config = dict(
    hidden_act='tanh_gelu',
    tie_word_embeddings=True,
    optimizer='muon_variant',
    schedule='wsd',
    final_lr_fraction=0.1,
    max_seq_len=512,
)
Each number is 50 + 10 x the weight over the matrix's rms, rounded and kept within 0 to 99. Layers, rows and columns count from 0.

# layer 11 MLP up, 2816x704, rms 0.098, rows 198-237, columns 176-263
55 48 36 31 58 52 54 58 67 58 60 65 69 33 45 69 17 44 42 34 61 52 28 33 64 72 55 39 58 61 45 57 61 41 81 41 40 40 48 55 58 48 43 57 51 45 44 56 36 52 48 49 59 69 43 60 62 51 46 52 58 39 35 35 39 41 68 49 43 37 56 55 51 54 63 44 47 56 56 39 44 46 62 68 45 61 67 52
56 48 62 35 63 33 71 61 60 55 45 42 62 44 63 46 51 46 44 45 58 37 50 47 61 54 67 42 57 51 48 48 40 43 56 49 34 56 55 40 52 42 54 49 54 52 73 62 39 34 53 46 38 33 46 39 53 52 46 69 53 42 56 47 35 46 46 58 49 09 50 54 37 48 55 49 40 51 51 60 43 44 68 48 66 64 56 41
68 55 45 53 64 59 40 59 50 45 53 45 48 49 54 50 31 43 40 40 54 54 55 57 46 46 59 52 59 54 51 45 65 56 41 37 54 68 57 44 41 57 48 49 51 51 45 45 57 54 50 42 72 47 37 62 55 55 44 64 49 59 34 47 34 48 60 40 55 43 35 54 65 60 43 58 61 21 41 54 48 41 61 51 52 55 62 44
33 58 69 48 34 53 69 45 65 51 60 37 71 51 44 55 39 29 63 52 63 43 58 60 47 47 44 56 47 62 48 53 80 42 57 66 40 45 55 50 35 51 33 45 43 58 34 54 34 65 54 42 60 47 47 44 49 47 43 55 56 46 63 59 62 66 46 51 63 64 39 64 47 60 28 37 49 44 65 49 46 56 51 31 43 60 72 49
38 49 46 52 55 44 40 50 52 68 54 37 59 53 46 53 45 63 47 60 36 62 47 50 51 43 51 57 43 51 54 45 44 59 48 54 51 58 68 43 53 48 48 49 44 63 73 47 43 52 42 52 55 36 41 64 46 45 56 63 52 51 37 36 45 46 45 52 66 44 45 58 47 45 63 47 77 52 60 54 55 49 39 72 50 53 65 67
60 58 55 37 37 74 57 50 31 31 40 42 57 42 57 51 49 46 55 24 45 62 35 53 45 40 42 44 51 57 42 76 62 45 59 50 42 56 61 63 46 32 44 52 58 49 57 54 39 41 73 44 52 47 71 62 42 40 57 57 49 52 44 41 52 54 44 53 62 54 47 57 46 50 43 68 48 44 33 65 49 61 48 61 49 50 47 59
34 37 55 57 49 53 61 53 49 48 46 64 57 56 54 52 46 38 39 51 42 69 38 39 40 37 52 39 65 32 45 43 42 41 48 43 43 36 62 60 36 59 59 28 56 66 48 49 43 49 52 64 44 54 53 54 50 53 48 50 57 50 33 41 46 68 40 60 51 54 34 36 52 47 54 45 42 44 49 61 26 50 48 61 70 35 55 31
36 51 51 45 59 50 59 67 37 67 62 44 56 59 47 27 38 35 40 47 61 51 64 54 64 64 27 38 52 46 58 48 50 51 32 57 42 55 60 49 51 41 55 44 50 58 48 49 54 70 62 49 48 56 45 49 37 39 33 44 58 62 60 35 55 55 57 42 39 52 50 40 52 57 36 49 37 52 49 40 36 63 43 64 32 53 49 50
45 43 55 55 44 41 62 55 70 51 33 42 46 42 42 40 44 61 54 56 39 54 47 53 51 45 51 45 62 49 39 34 79 51 43 46 41 69 59 29 46 38 47 62 81 49 50 53 49 36 44 65 36 65 48 52 50 49 50 39 35 48 49 64 53 65 43 53 53 55 57 62 47 52 62 46 58 37 59 52 55 40 53 49 60 45 45 48
49 52 45 47 32 45 61 59 38 32 34 34 51 42 54 43 69 53 38 49 50 52 55 56 43 40 58 47 35 63 53 59 44 58 60 46 62 41 52 35 46 39 44 25 51 71 61 54 69 54 43 33 80 73 64 31 57 66 71 50 35 60 44 44 52 64 40 64 40 48 49 48 40 09 50 66 64 42 56 44 36 42 40 73 61 31 41 29
50 51 37 46 58 59 40 55 42 45 50 67 46 40 51 45 51 33 46 62 61 67 61 50 61 49 48 42 50 43 57 45 53 53 43 39 59 47 65 53 58 48 47 50 41 49 55 40 68 46 45 63 56 35 50 68 44 59 45 39 51 48 59 42 57 58 45 52 47 41 58 63 52 57 41 52 52 47 68 50 43 48 59 49 53 39 58 46
57 45 55 48 54 73 43 63 53 49 59 64 36 55 60 51 36 44 59 50 48 60 50 47 53 30 40 63 40 53 49 46 45 61 42 54 40 49 36 59 58 41 58 42 55 69 38 43 50 48 53 54 69 38 50 27 51 48 39 61 54 33 57 44 53 53 43 54 66 61 47 57 55 53 38 64 57 57 55 43 35 53 36 48 40 46 61 73
53 59 56 45 52 60 47 54 43 43 43 60 60 61 46 44 46 53 56 50 62 49 66 65 30 39 47 51 50 42 28 42 48 56 55 57 48 80 49 44 50 36 45 53 38 37 47 58 55 51 46 40 39 51 45 56 45 54 58 46 45 46 39 43 58 51 34 53 54 53 57 41 72 31 50 60 28 48 68 60 43 69 60 54 52 52 42 60
47 57 44 44 55 39 53 48 57 37 38 53 45 56 34 53 68 46 60 70 29 71 38 41 35 43 58 42 68 47 40 37 44 55 36 53 38 45 37 66 62 50 57 51 48 29 48 71 49 46 35 32 41 51 57 60 46 45 61 46 45 41 36 42 53 40 64 36 45 38 33 54 57 68 38 37 57 63 47 50 63 49 66 63 52 60 51 38
39 66 57 39 56 38 45 55 68 43 57 50 32 52 59 44 67 57 45 51 49 45 43 62 53 53 41 50 57 51 52 41 39 54 48 51 32 36 42 57 50 69 54 55 51 54 56 41 49 43 53 39 43 36 37 58 56 51 32 68 34 46 60 37 39 50 51 57 60 35 61 53 56 58 53 49 61 49 59 67 42 39 61 54 58 52 44 47
66 31 58 84 53 39 51 60 34 53 74 42 51 38 53 46 52 44 51 56 28 66 33 55 49 36 57 49 55 56 61 47 58 60 59 49 50 40 49 39 51 35 59 65 50 38 44 50 36 65 41 63 58 24 45 57 52 60 54 45 67 76 30 53 47 46 48 46 57 59 51 56 50 52 36 44 38 50 59 40 65 49 44 50 57 44 45 66
61 54 60 70 59 53 51 46 38 82 21 52 57 42 60 51 51 49 36 51 47 50 54 46 49 58 41 63 66 51 25 51 56 51 43 33 53 52 57 71 64 54 43 73 57 53 61 60 54 52 43 53 47 37 29 39 62 49 44 59 54 50 48 44 34 40 46 58 59 59 53 57 49 60 54 54 51 50 47 46 49 37 45 46 55 46 51 37
47 45 52 45 54 42 47 58 54 45 61 56 41 39 42 51 65 40 54 48 46 53 58 45 52 52 63 38 54 43 68 50 46 54 46 43 48 77 46 48 43 47 47 77 52 63 67 40 47 48 46 57 62 37 50 51 34 43 44 39 39 52 45 48 36 60 52 55 49 55 36 57 53 51 51 77 40 55 60 51 48 24 52 45 60 42 54 39
48 45 53 63 39 60 70 36 42 55 52 49 57 64 50 22 49 40 61 66 47 48 61 51 65 61 54 43 54 44 32 40 63 26 51 42 50 60 42 41 37 33 45 45 47 58 41 42 43 33 51 44 50 38 47 51 41 58 63 37 52 52 49 39 39 46 49 40 54 57 50 31 50 59 51 62 63 52 62 63 52 67 49 52 53 57 64 73
42 58 63 39 40 49 59 50 35 38 56 53 50 50 66 31 47 52 51 59 37 49 46 35 67 48 45 35 60 44 27 33 48 55 43 58 41 50 51 49 39 37 70 58 54 49 41 44 43 57 44 67 71 44 49 47 44 53 48 39 52 51 56 67 49 29 52 54 69 35 52 47 66 55 60 42 46 51 49 57 58 54 52 48 51 51 28 39
50 38 45 44 46 29 45 29 59 25 45 52 51 47 68 45 30 39 56 28 49 73 50 59 53 51 56 28 47 57 45 57 41 74 52 43 58 51 23 58 35 73 24 57 53 50 45 56 64 36 43 34 25 51 24 60 32 53 54 46 67 75 44 56 36 41 60 69 61 46 39 43 37 49 53 61 45 59 53 44 52 33 60 43 51 51 58 32
56 51 38 59 57 58 56 48 45 53 34 46 51 53 49 35 42 55 54 61 44 56 37 56 51 53 51 58 54 66 54 33 49 41 53 40 41 45 61 55 35 52 61 58 65 49 41 60 29 61 44 63 74 46 35 55 36 42 54 58 55 30 47 36 55 52 49 42 44 49 49 45 56 28 44 47 62 69 47 53 27 50 58 52 68 56 41 50
52 50 56 46 56 44 51 74 46 43 49 51 51 44 42 41 45 40 62 57 51 44 70 58 40 38 21 55 57 48 49 68 87 40 48 47 87 47 58 50 49 78 72 73 67 50 77 57 58 49 60 55 61 52 40 44 71 52 53 52 48 55 53 56 43 52 38 47 50 26 53 49 50 48 38 42 47 29 41 45 40 51 44 48 58 73 30 52
59 65 49 46 47 43 49 63 51 50 32 50 66 49 51 45 55 40 64 52 58 72 55 57 57 57 56 51 52 60 45 44 66 64 56 53 54 60 45 48 38 62 54 41 47 49 38 48 47 57 41 46 71 31 44 57 48 56 24 50 38 59 40 51 61 49 51 33 49 56 44 38 47 63 42 34 56 55 62 69 52 45 40 62 51 68 48 41
58 62 64 49 47 54 46 53 44 51 57 45 51 53 38 51 54 59 58 51 51 65 54 54 35 37 52 48 65 42 38 43 47 61 55 52 39 41 63 40 58 44 46 32 54 67 30 35 67 55 50 58 58 40 57 59 58 61 51 40 35 51 58 45 50 70 53 51 41 51 49 52 58 50 48 54 59 39 51 42 53 49 46 43 55 41 42 56
55 52 43 63 45 61 47 47 49 41 38 43 67 64 00 52 50 58 58 42 48 55 59 58 48 60 48 42 48 56 40 48 54 62 41 61 51 47 59 62 48 51 33 51 42 53 57 38 47 52 40 66 69 31 43 29 54 47 53 55 47 63 49 49 34 47 35 56 45 53 63 34 52 44 61 44 59 56 47 54 31 80 40 50 42 63 51 41
40 51 61 49 51 57 48 40 33 57 11 68 57 45 52 52 59 58 55 60 42 52 51 52 49 56 65 51 52 59 40 52 55 63 48 55 44 42 37 45 51 43 51 49 52 65 52 55 44 69 53 49 61 53 59 54 42 45 55 47 33 56 60 50 55 49 53 59 38 67 53 46 51 45 53 70 48 56 55 53 52 54 56 38 42 28 48 42
55 55 54 40 56 63 75 39 47 44 56 39 64 64 61 51 42 47 36 50 53 38 47 40 47 42 46 52 54 54 56 63 49 25 68 73 57 50 53 44 48 45 37 53 58 51 45 58 53 52 49 64 67 51 43 64 53 47 59 50 63 69 53 59 43 66 65 37 57 56 41 46 51 57 56 32 61 40 82 60 60 58 46 67 65 42 46 56
53 59 36 60 54 52 58 29 45 51 46 48 45 52 57 58 49 58 57 53 56 54 47 59 43 50 33 37 44 51 51 49 57 33 34 46 32 51 43 63 46 65 48 65 62 48 42 61 55 44 52 53 44 68 49 46 51 48 44 44 44 59 45 54 53 26 35 67 44 57 50 53 43 54 35 57 63 62 68 61 71 64 45 52 42 48 43 45
64 34 48 51 53 47 58 63 45 46 70 31 47 39 57 27 53 44 58 48 43 40 51 72 45 47 48 57 49 33 50 55 46 39 38 52 56 62 51 51 45 38 55 52 59 41 54 30 42 45 59 42 69 42 50 60 56 55 52 42 66 38 55 44 51 68 48 61 45 32 39 62 43 62 54 46 49 61 37 44 65 41 41 45 40 57 55 50
42 57 43 33 35 46 50 47 45 42 67 58 47 48 43 48 42 56 39 54 72 44 41 47 62 45 40 50 39 34 41 39 35 56 48 57 52 62 41 69 36 54 48 43 46 46 51 39 32 60 43 28 38 40 47 50 58 49 56 51 62 69 33 67 44 21 62 47 61 61 47 59 53 25 58 42 51 45 46 44 53 59 39 45 43 40 41 57
41 47 62 54 38 54 77 68 65 40 57 49 36 48 52 58 49 38 52 53 39 49 60 53 58 54 25 43 55 48 33 50 56 49 51 63 45 55 54 58 22 62 45 66 56 58 50 57 51 47 43 44 56 41 49 44 54 65 41 65 60 45 38 56 51 52 63 63 37 29 48 36 50 57 47 44 50 61 49 56 67 58 47 44 52 40 42 51
35 60 51 60 58 60 45 43 56 49 58 64 53 50 49 19 34 56 41 46 46 51 49 70 57 49 34 63 37 42 66 34 37 63 51 68 55 51 51 60 62 47 42 66 53 43 51 55 39 45 58 50 71 37 34 57 52 69 65 59 57 40 60 41 38 56 39 54 61 54 44 61 33 55 59 32 43 36 56 39 41 37 39 44 41 36 47 53
59 69 47 53 38 47 41 54 53 45 43 51 47 66 56 42 63 48 41 43 47 30 56 48 66 42 46 38 41 33 55 61 49 58 46 35 32 70 49 43 70 48 69 53 42 52 55 49 46 52 55 31 44 50 41 53 55 51 42 56 49 51 44 60 52 54 36 48 52 49 50 39 51 60 47 56 47 37 56 56 40 50 60 52 46 49 57 39
50 65 38 37 36 58 38 54 43 42 63 48 47 52 55 40 61 37 60 58 56 52 56 47 46 64 36 38 51 57 54 50 55 43 55 49 45 69 54 43 56 60 46 31 51 51 66 66 58 60 50 50 46 58 51 39 33 54 63 52 53 38 42 55 42 49 47 47 48 30 55 52 55 53 69 35 49 49 46 54 48 57 54 54 47 41 49 48
33 55 52 64 65 55 42 47 38 39 57 54 50 41 42 35 54 56 46 53 48 48 50 62 58 34 41 45 45 61 59 50 60 50 82 56 34 40 56 54 47 44 44 40 78 44 44 47 44 51 51 37 38 58 49 46 50 56 42 55 36 62 57 54 47 53 44 45 46 30 62 52 71 47 45 65 38 51 52 43 47 50 53 49 54 48 62 46
76 34 50 38 38 48 44 52 63 44 51 61 36 40 62 58 49 52 53 52 41 69 57 44 39 46 65 35 52 57 38 47 37 59 51 41 60 37 42 50 61 50 59 58 46 56 55 65 61 47 36 50 40 61 57 29 37 59 34 64 50 61 48 39 55 39 64 36 65 50 60 37 43 54 33 54 76 48 49 57 43 51 39 58 49 37 72 49
41 26 48 37 49 41 31 57 46 38 44 59 63 27 21 64 67 52 33 51 46 58 49 45 41 45 41 55 47 55 53 40 46 35 48 57 48 40 37 65 41 63 50 43 51 56 51 52 46 52 56 56 55 47 44 56 61 58 50 73 48 51 49 68 46 50 53 27 54 51 37 53 53 55 47 59 69 47 39 60 48 63 63 58 62 72 49 52
52 54 72 57 49 48 43 47 67 52 60 57 50 68 51 43 52 51 38 56 32 54 60 26 45 57 64 55 43 59 46 55 42 54 65 56 53 60 50 61 51 38 54 47 41 48 42 52 49 54 67 73 62 56 53 64 49 51 58 60 47 60 61 39 40 49 66 66 39 33 60 60 50 49 53 59 46 49 53 55 38 47 40 56 58 56 35 49
49 62 42 66 30 41 42 57 45 55 49 44 43 44 35 32 38 60 36 50 31 51 34 52 49 58 46 44 42 46 36 70 55 51 42 74 40 41 71 56 38 68 66 42 55 63 41 42 37 42 33 36 41 40 51 63 47 61 62 59 39 47 42 45 43 53 43 58 45 45 53 54 64 50 46 58 58 53 66 66 46 53 62 32 39 47 64 51
# layer 11 MLP down (transposed), 2816x704, rms 0.0361, rows 198-237, columns 176-263
51 62 66 52 39 61 52 43 54 50 39 45 45 49 78 43 69 61 35 70 35 51 40 38 37 63 33 39 45 46 39 55 55 55 51 45 64 40 42 54 44 55 60 51 49 58 48 51 52 64 52 44 43 40 51 52 33 52 42 42 38 55 59 40 38 48 68 47 52 66 44 41 49 43 37 61 52 50 42 46 79 65 43 41 56 54 65 49
60 56 56 40 53 50 43 41 45 48 55 32 55 81 54 70 53 50 68 60 52 46 51 48 49 53 44 57 66 73 45 62 56 33 39 52 50 56 52 49 45 42 48 28 58 46 50 57 44 56 65 52 62 45 37 50 53 60 43 49 57 61 34 42 45 56 43 31 62 34 47 51 44 36 54 72 35 72 44 58 48 50 40 64 62 44 50 59
49 46 43 63 55 41 59 39 47 58 55 57 44 59 49 31 58 47 47 57 52 50 35 50 50 61 55 54 44 48 50 37 41 46 54 45 39 36 58 52 56 50 59 54 57 53 53 58 45 45 48 47 52 43 62 50 47 49 57 40 46 38 66 57 55 47 51 48 54 44 53 58 32 41 52 40 63 64 58 58 53 34 50 49 54 52 41 51
49 55 52 46 54 44 47 62 44 46 52 52 50 51 51 52 46 55 41 56 49 45 47 48 55 42 51 54 51 51 56 50 48 47 49 45 55 50 55 48 55 48 52 51 43 46 46 49 51 51 49 50 41 51 43 61 51 52 39 52 50 39 50 50 59 55 45 49 58 44 51 45 55 53 49 48 54 52 46 57 49 47 53 45 48 54 50 49
64 42 39 42 62 51 43 52 48 48 50 44 41 55 29 47 39 33 39 44 51 44 42 40 55 59 63 34 52 52 56 38 63 61 38 42 47 45 37 67 49 51 60 43 56 52 61 46 35 39 55 51 39 66 44 39 50 48 38 50 44 52 50 52 53 56 47 50 40 54 57 66 82 74 56 67 48 55 48 50 68 74 46 56 36 56 45 20
55 44 38 57 50 46 54 42 44 44 41 48 49 67 42 36 54 74 54 34 43 55 40 58 49 44 60 42 59 36 39 40 37 57 60 46 58 43 54 38 40 64 44 53 49 61 75 75 49 43 38 35 62 61 44 43 56 63 46 59 51 48 40 58 49 54 50 65 62 62 27 36 31 55 48 45 49 57 48 46 47 57 59 45 57 50 59 42
53 36 39 54 55 30 45 48 42 38 48 61 37 39 63 45 39 29 44 40 62 73 63 47 34 63 55 56 55 54 44 58 56 52 39 52 50 35 41 43 57 51 55 68 62 51 54 43 53 45 55 58 49 71 54 54 48 49 60 70 38 51 28 63 72 52 49 54 48 53 52 45 50 39 44 51 46 42 62 63 42 60 32 59 53 51 44 33
48 48 55 52 47 46 50 56 61 43 47 45 48 47 52 68 58 42 54 52 43 39 29 56 36 61 36 53 52 51 55 46 62 41 37 57 38 40 51 38 61 54 29 70 62 43 43 46 51 69 37 53 63 56 65 43 48 57 54 50 45 46 35 47 53 42 60 40 54 56 51 53 53 55 50 56 59 55 43 49 48 55 51 48 63 51 65 33
49 54 45 63 54 41 46 48 53 61 45 65 78 65 41 40 52 63 46 54 57 71 53 69 61 34 63 37 64 49 51 54 54 48 51 59 53 57 58 53 60 47 55 37 32 63 36 64 42 55 47 63 41 30 51 48 58 39 64 48 59 65 41 62 37 51 54 70 43 30 46 51 39 55 43 38 62 47 41 44 43 57 66 51 41 63 42 48
59 56 55 46 47 68 44 35 58 65 26 38 49 49 42 57 64 57 62 70 33 46 35 39 40 55 51 62 32 41 53 50 50 44 58 34 46 78 58 51 55 57 44 51 44 48 75 43 49 55 33 51 44 42 41 54 47 57 50 37 58 53 44 36 35 59 48 64 62 51 37 48 75 71 44 51 38 32 35 72 43 43 49 33 51 58 35 48
60 56 46 50 33 42 54 39 60 50 50 44 58 47 39 40 41 61 44 36 52 36 56 54 44 51 50 61 60 59 56 56 43 48 54 66 53 38 34 52 49 56 56 53 57 47 42 59 40 43 54 41 42 65 48 43 63 49 50 69 55 63 55 45 43 54 57 54 62 63 44 35 46 42 43 41 57 49 51 48 59 64 32 51 50 45 50 50
58 48 45 51 44 54 48 34 39 57 61 55 52 61 54 63 54 64 42 52 47 45 78 63 47 35 52 38 66 41 50 41 57 54 72 53 62 41 47 52 51 61 44 54 59 58 57 47 47 43 62 42 38 58 53 51 42 65 51 49 41 56 46 53 40 54 63 28 52 38 53 48 55 46 42 45 57 47 47 48 51 59 70 60 53 38 54 54
45 26 56 55 49 52 53 46 46 51 53 35 50 36 48 45 51 49 58 57 43 68 48 41 63 44 48 43 43 39 58 41 47 44 44 43 40 46 63 50 68 41 64 47 53 40 57 54 47 63 57 60 50 54 48 49 59 48 64 54 55 48 48 56 37 52 42 52 44 46 54 55 43 55 42 50 47 53 47 55 59 55 38 55 37 48 61 55
54 52 56 41 43 45 45 54 41 53 43 56 72 38 49 55 45 41 53 68 48 44 58 49 65 45 52 61 54 52 42 47 47 60 48 56 46 55 44 41 47 60 64 46 54 39 42 52 44 45 30 49 29 53 42 60 30 48 43 41 39 74 52 58 62 57 43 71 46 34 49 48 44 78 48 46 55 51 48 51 58 59 46 40 52 51 42 38
44 65 59 60 57 47 49 30 47 43 42 38 63 56 53 39 54 62 51 47 42 52 47 39 51 29 55 45 57 55 68 49 24 54 59 43 59 57 57 53 55 56 60 49 50 52 32 56 38 50 40 43 50 39 59 43 45 35 43 41 50 57 54 43 50 35 57 62 39 53 45 55 40 43 30 40 50 39 40 51 55 61 28 59 41 46 48 45
38 55 56 29 47 37 37 37 58 59 46 43 60 53 69 65 55 69 50 27 51 37 58 65 52 23 36 69 45 61 46 58 32 71 47 50 54 34 32 57 49 59 39 50 64 45 48 33 53 62 55 42 42 51 54 60 43 37 56 43 44 61 65 46 41 42 46 48 34 44 52 43 38 47 46 62 64 68 42 40 42 48 80 51 60 67 44 58
46 49 53 55 49 59 64 55 36 50 53 38 64 42 34 60 67 54 54 43 59 56 54 50 42 66 56 40 47 49 58 46 42 44 32 54 44 64 50 46 49 42 40 59 52 42 48 47 50 53 51 46 58 56 52 65 47 54 58 40 37 46 50 49 58 42 62 64 43 53 46 51 43 45 54 38 49 45 47 55 49 42 41 62 45 62 50 50
60 45 51 48 45 54 35 46 51 52 37 51 48 40 46 65 56 41 47 48 51 62 61 48 58 34 39 36 46 47 61 57 40 54 47 63 58 49 45 51 56 48 36 46 56 44 46 48 42 49 51 70 41 60 45 64 50 58 64 57 45 40 55 45 40 48 36 64 49 53 59 51 55 46 30 49 41 53 27 44 57 51 29 47 55 46 57 61
63 43 60 51 43 55 55 47 50 34 54 52 52 45 65 49 52 69 65 42 38 44 50 51 47 54 44 63 52 43 48 40 40 58 38 75 47 44 39 56 55 49 47 60 43 46 37 46 43 53 64 46 53 50 43 46 43 57 52 49 51 60 52 64 58 55 61 46 39 36 54 51 55 62 51 33 57 42 31 52 56 48 42 46 52 35 44 41
47 60 41 34 52 49 54 55 42 58 47 35 67 60 43 32 62 61 61 47 66 44 54 64 41 29 47 38 39 48 36 51 72 42 43 49 57 36 46 64 49 57 65 42 56 58 35 77 49 36 55 42 60 39 54 70 51 53 51 61 78 47 53 58 41 39 38 48 46 51 75 31 54 44 65 64 39 59 38 51 57 79 42 36 45 74 30 42
49 41 47 52 45 24 51 44 52 57 63 54 47 51 55 53 49 50 69 45 41 28 50 57 53 38 35 58 38 47 44 43 43 27 35 60 61 51 46 61 55 41 44 56 52 39 54 54 60 61 50 49 53 50 60 65 32 23 70 52 80 41 65 39 62 58 40 63 56 31 52 51 47 49 39 58 51 46 48 68 55 43 58 55 56 51 43 51
48 49 58 34 55 47 40 32 67 55 47 53 44 68 33 50 59 35 45 58 48 54 39 54 48 45 38 43 48 46 56 37 49 31 46 44 41 56 59 39 49 58 38 57 36 49 38 54 56 43 71 52 51 48 34 27 55 50 55 50 49 57 58 40 19 44 28 43 57 47 48 48 42 32 50 48 70 44 62 46 55 54 43 54 53 62 51 46
52 46 67 44 42 54 54 43 47 38 47 68 58 43 53 53 85 38 58 66 34 60 59 52 42 59 62 55 64 49 47 54 58 45 78 43 55 50 52 70 61 53 45 51 23 35 54 40 47 56 46 45 49 63 32 37 41 49 47 42 64 30 44 30 47 36 41 44 46 54 47 34 50 25 30 42 53 60 62 44 58 26 63 66 50 62 59 73
46 43 62 57 58 56 49 36 49 39 43 55 48 65 59 44 47 45 41 66 59 68 50 46 49 75 50 42 59 37 47 56 29 37 63 52 49 65 47 45 53 48 83 40 51 51 54 57 38 54 57 52 41 51 42 59 46 41 56 38 36 45 64 67 28 40 68 57 54 45 49 47 59 30 47 68 63 65 49 65 50 56 61 55 42 45 45 37
46 45 46 52 59 53 48 65 53 50 29 35 33 57 59 26 50 53 49 53 45 44 46 59 44 32 37 55 49 62 55 52 67 35 40 58 50 45 48 62 47 33 67 45 72 52 31 50 39 57 30 60 41 46 55 49 33 38 50 59 40 20 51 43 46 54 54 50 48 51 40 38 47 57 26 59 59 57 35 47 46 61 64 16 45 46 47 55
36 48 26 48 56 54 58 48 47 50 47 44 39 50 56 45 35 45 43 56 58 55 36 47 38 45 51 48 27 41 50 47 56 43 66 74 35 39 48 37 36 42 37 33 42 51 53 45 53 55 45 55 45 54 60 48 43 45 50 40 60 34 52 57 48 30 63 50 46 45 36 51 52 50 44 47 80 46 40 53 58 41 30 65 54 54 46 34
47 47 72 36 46 56 42 51 46 67 43 31 48 38 57 52 68 46 43 45 38 48 40 60 59 50 45 47 45 50 35 71 37 57 51 49 50 55 56 41 32 43 43 58 47 38 32 54 53 51 43 49 53 55 46 42 60 63 45 60 49 47 41 51 56 49 43 37 35 37 39 48 58 38 54 62 58 39 56 55 44 57 54 36 45 42 57 55
62 50 49 39 53 51 35 54 44 51 34 69 70 40 54 51 50 34 55 53 54 54 59 35 48 46 69 56 55 58 49 38 28 31 40 31 43 60 62 51 63 46 37 54 46 43 54 49 66 53 43 71 39 56 59 45 61 38 59 43 53 45 54 74 39 62 40 36 38 68 63 41 58 57 45 50 77 61 57 39 55 40 59 46 37 37 53 63
50 40 58 26 43 53 29 63 52 46 34 60 41 53 53 33 39 77 50 48 30 57 53 51 55 43 66 35 43 54 59 51 44 55 64 41 47 43 29 69 40 45 51 39 53 54 52 46 47 56 57 50 78 51 41 60 58 60 61 62 48 67 49 58 41 53 50 45 60 39 58 29 41 42 54 46 49 46 47 44 54 59 31 60 53 61 48 33
56 54 29 45 45 57 45 51 56 67 46 56 44 40 45 64 53 61 49 51 45 65 52 66 54 57 58 35 41 43 59 53 48 41 61 54 44 57 43 47 56 57 31 39 37 42 52 51 47 50 58 67 40 45 67 59 39 56 52 60 41 45 34 42 55 43 46 52 64 45 43 35 64 69 53 38 42 47 56 34 34 56 67 58 48 47 39 35
63 44 54 75 61 49 32 60 57 62 76 52 53 52 66 47 64 33 70 37 61 42 48 38 44 55 59 61 54 46 44 55 56 44 61 61 58 49 60 39 43 51 50 59 58 49 42 45 71 43 67 45 59 53 56 58 56 30 43 58 62 48 19 54 53 47 55 41 54 41 52 41 56 39 66 40 56 37 30 61 43 52 50 55 73 62 59 38
53 55 31 54 50 63 61 41 68 41 46 50 53 44 63 43 36 43 69 43 43 71 46 58 46 54 56 47 56 55 46 42 51 56 61 48 44 46 61 39 43 47 40 58 56 63 50 65 52 40 59 32 46 61 49 45 45 29 54 59 49 63 48 35 58 45 39 50 46 42 49 54 42 58 53 55 43 43 61 57 50 72 37 69 68 58 47 56
70 72 40 42 52 52 53 66 42 68 66 41 50 71 52 53 47 48 53 46 43 55 47 46 58 42 55 47 64 51 37 46 58 56 63 38 56 39 70 61 44 45 38 52 60 39 63 42 65 61 48 62 45 65 28 54 49 63 48 59 54 44 32 54 62 55 48 48 46 39 56 68 42 59 57 55 43 56 44 49 59 58 28 62 63 52 60 44
57 50 60 53 52 47 67 34 55 64 26 60 42 51 55 61 46 37 57 52 56 45 68 70 36 56 40 49 50 47 33 40 49 39 54 60 62 52 56 60 53 49 57 64 71 58 48 46 46 44 41 42 30 51 46 57 49 64 42 56 46 54 35 58 58 45 68 63 30 34 57 43 66 67 67 71 48 44 48 45 68 58 49 60 64 64 52 45
56 48 44 62 58 45 54 54 43 51 51 54 48 49 60 47 40 63 41 53 59 52 57 47 54 59 65 62 53 34 47 53 39 50 48 46 52 36 45 48 51 36 61 58 34 53 44 46 51 41 38 56 53 45 62 62 56 49 60 43 53 54 62 42 40 41 65 58 38 59 44 59 47 49 53 46 45 40 45 59 41 44 41 37 54 39 51 52
48 36 62 60 51 51 49 45 59 51 52 52 57 70 23 45 44 39 66 50 48 62 48 51 58 40 62 67 53 49 52 50 45 63 52 55 69 48 41 55 50 43 46 47 50 47 61 36 37 40 37 54 35 30 49 64 33 56 40 42 45 57 42 44 22 72 59 36 34 53 38 28 39 58 46 33 48 37 89 39 48 44 58 48 53 51 50 55
44 46 43 54 39 72 70 53 57 44 55 64 44 56 46 34 53 59 51 38 44 47 61 46 50 42 52 68 32 62 55 45 38 57 44 54 47 47 62 54 64 54 60 44 67 61 53 52 58 59 56 51 56 52 59 58 49 52 74 53 64 59 64 54 60 42 46 61 34 48 59 52 52 65 59 53 49 45 58 47 59 57 53 62 46 56 46 52
63 53 47 63 42 46 48 50 56 43 48 46 40 54 62 37 59 56 56 57 52 46 60 53 42 59 38 48 53 34 26 42 51 47 46 51 49 69 55 62 37 54 61 55 48 48 47 70 62 40 35 42 80 37 62 48 54 38 54 62 44 36 47 44 48 52 52 46 51 52 45 44 45 50 49 42 62 46 42 58 43 58 45 56 51 60 64 28
50 41 43 46 69 43 41 55 53 67 58 50 34 34 56 58 51 39 61 52 48 41 60 60 37 59 57 35 60 45 45 42 24 52 54 45 56 45 63 47 51 47 61 52 48 48 54 56 47 68 68 36 52 59 36 68 51 57 57 57 39 42 37 58 65 51 59 59 70 44 49 57 25 52 41 46 35 64 41 49 39 49 54 54 42 31 50 61
40 57 63 38 35 65 49 52 24 62 38 57 43 54 58 68 64 53 62 41 54 61 51 46 51 64 41 53 36 45 40 30 73 39 32 44 38 41 48 55 27 49 40 61 50 50 44 41 62 58 67 54 60 34 31 34 71 50 41 44 58 52 70 43 60 44 55 24 45 48 44 47 33 47 44 46 48 79 43 55 53 76 48 41 40 55 69 64